config = dict(
    n_head=8,
    n_kv_head=8,
    attn_scale=0.177,
    init_std_o=0.00486,
    init_std_up=0.0194,
    init_out_by_depth=True,
    lr=0.00293,
    batch_tokens=32768,
    doc_mask=True,
    dataset='wikipedia_en',
)
Each number is 200 + 20 x the weight over its row's rms, rounded and kept within 0 to 999. Layers, rows and columns count from 0. The size before them is the row's rms in percent of the matrix's.

# down: layer 5 MLP down (transposed), 1024x256, rms 0.0723, rows 470-480, columns 128-191
# up: layer 5 MLP up, 1024x256, rms 0.0704, rows 471-480, columns 128-191
down470,110,213,186,209,224,182,211,187,205,247,216,211,221,182,196,202,179,179,198,226,206,186,226,213,181,231,176,195,164,171,176,217,225,220,199,180,208,214,182,220,193,208,205,211,225,199,192,205,189,207,227,149,206,231,186,211,163,207,167,197,173,231,233,185,196
up471,089,199,214,199,205,194,183,189,205,195,225,223,196,221,231,218,203,191,230,202,218,205,204,168,184,201,222,209,169,176,229,186,191,207,200,207,218,242,213,207,203,189,187,192,222,203,215,194,202,218,217,177,215,195,214,165,199,189,211,202,185,189,189,190,235
down471,078,206,191,205,203,206,208,214,240,204,200,229,221,181,204,190,170,220,166,209,222,216,242,215,210,196,208,164,183,195,218,164,191,181,197,198,210,181,176,196,162,198,180,216,203,228,185,214,205,186,180,215,223,205,161,187,164,216,186,222,195,158,203,197,202
up472,106,211,231,182,215,196,201,179,187,159,207,186,161,222,171,197,160,181,208,208,201,196,201,216,176,209,214,190,211,177,180,196,215,190,207,183,171,200,187,226,222,196,189,223,170,174,218,203,222,209,154,217,200,231,211,188,206,242,202,181,219,219,196,221,205
down472,116,216,194,166,191,205,222,195,211,187,182,187,179,174,229,182,166,215,163,174,209,210,183,201,222,188,198,204,193,215,185,206,212,245,178,212,194,246,228,163,194,199,211,174,170,232,195,173,258,192,161,201,198,189,197,208,180,222,185,197,246,184,209,173,207
up473,084,168,199,203,217,196,178,180,229,231,213,216,157,225,197,158,196,180,189,218,223,172,198,154,177,198,238,187,223,165,194,162,201,186,210,174,195,197,219,197,202,193,181,169,224,217,208,221,209,154,174,172,197,218,185,209,218,214,234,217,200,180,221,230,177
down473,094,204,220,220,267,230,201,169,182,171,207,180,249,182,225,205,181,200,180,201,194,211,219,180,201,197,198,221,196,249,206,196,136,211,204,187,216,221,181,189,216,245,171,222,172,207,193,217,174,206,196,172,231,186,196,190,204,181,207,155,202,201,193,207,212
up474,097,199,206,228,186,168,227,173,189,210,194,171,232,181,212,191,185,198,197,204,221,214,184,224,215,229,229,171,177,182,224,197,191,205,176,226,226,239,206,205,201,172,168,211,223,198,244,209,188,205,216,169,193,210,258,201,197,178,193,194,185,181,229,219,236
down474,099,204,183,197,237,181,186,175,215,227,216,169,204,206,214,206,170,199,195,211,213,189,214,208,201,202,208,193,231,177,216,184,188,185,209,208,229,206,161,208,196,200,222,228,211,237,188,217,170,165,218,212,217,215,178,207,229,208,180,232,187,213,251,202,208
up475,106,209,197,186,205,164,243,185,225,192,210,201,162,191,212,220,207,194,206,201,207,197,218,184,191,216,174,213,195,190,229,190,190,208,174,156,200,196,187,203,160,235,231,186,178,240,196,177,207,179,184,205,182,196,183,240,184,202,230,240,189,214,180,203,223
down475,113,208,200,202,214,215,224,169,228,210,194,180,189,190,197,196,206,184,190,237,211,194,222,248,191,237,169,198,174,194,202,214,215,162,203,179,207,209,194,215,180,195,179,232,242,244,191,192,223,189,181,231,205,233,178,154,213,184,202,248,186,203,206,197,135
up476,095,198,187,180,226,185,225,213,166,238,222,215,186,208,212,204,183,158,190,197,196,170,209,209,192,241,179,200,197,208,189,201,166,182,196,188,188,215,196,174,206,187,181,177,214,183,211,210,213,208,200,227,200,184,198,208,199,168,207,201,214,204,204,222,192
down476,097,205,181,199,154,216,235,195,221,167,201,211,221,221,214,186,223,212,206,228,200,201,196,206,244,221,221,204,211,212,196,208,210,202,167,213,214,196,198,188,216,191,218,186,179,174,195,189,203,188,206,194,202,215,185,215,205,209,189,196,202,181,184,164,189
up477,098,189,225,216,213,180,204,226,210,179,212,206,169,181,215,193,168,192,175,208,195,185,179,184,180,204,214,217,200,206,231,207,190,208,166,195,162,172,185,196,217,212,198,173,201,169,188,178,170,237,205,197,160,182,226,187,189,224,179,182,171,197,209,197,229
down477,095,203,195,211,218,210,208,164,203,211,227,179,217,186,232,214,206,176,192,200,220,178,195,190,218,218,194,212,168,217,226,183,199,161,239,217,223,226,203,190,252,161,236,232,209,214,216,205,165,169,212,213,202,202,198,204,217,206,194,205,212,200,231,177,222
up478,104,216,184,191,231,199,211,198,194,220,174,205,236,214,220,185,204,224,198,189,179,179,167,218,190,195,184,234,200,131,182,206,216,197,218,176,220,174,164,181,196,185,170,193,210,230,207,160,194,194,216,213,201,219,195,193,178,222,205,193,180,213,197,172,206
down478,100,201,216,214,182,201,185,195,194,202,221,188,179,189,229,236,215,211,188,180,201,167,217,161,218,161,192,182,215,214,252,209,181,184,200,191,220,221,239,181,206,192,231,228,157,176,179,179,223,200,184,214,216,183,176,246,200,159,204,245,176,184,202,213,182
up479,084,192,171,205,197,166,171,188,203,196,227,197,224,176,175,195,214,209,208,194,193,210,196,228,169,207,213,248,197,163,212,183,183,187,195,156,172,219,187,192,202,200,154,160,204,165,171,186,213,201,214,221,193,222,198,207,187,211,229,204,190,235,202,210,206
down479,084,175,190,237,231,241,195,211,214,191,202,187,209,201,204,183,194,206,203,179,165,222,209,221,210,223,157,208,193,235,179,173,203,224,217,198,177,203,164,188,196,185,191,207,235,250,189,237,174,220,187,170,220,205,213,198,178,200,165,213,239,206,189,224,205
up480,099,200,188,189,195,220,203,216,187,182,251,198,164,222,202,197,169,206,208,216,208,225,195,161,183,199,183,209,206,209,201,268,240,211,203,229,185,220,204,182,200,189,178,190,191,221,199,190,208,180,218,191,196,219,201,209,207,187,206,188,178,186,184,167,218
down480,099,226,206,198,183,169,200,220,215,193,199,199,182,204,221,196,232,215,199,184,217,182,220,219,201,220,185,200,216,190,216,211,202,193,227,169,182,209,200,218,181,184,193,211,198,209,183,184,199,198,197,187,183,224,185,216,216,191,216,203,188,182,211,223,215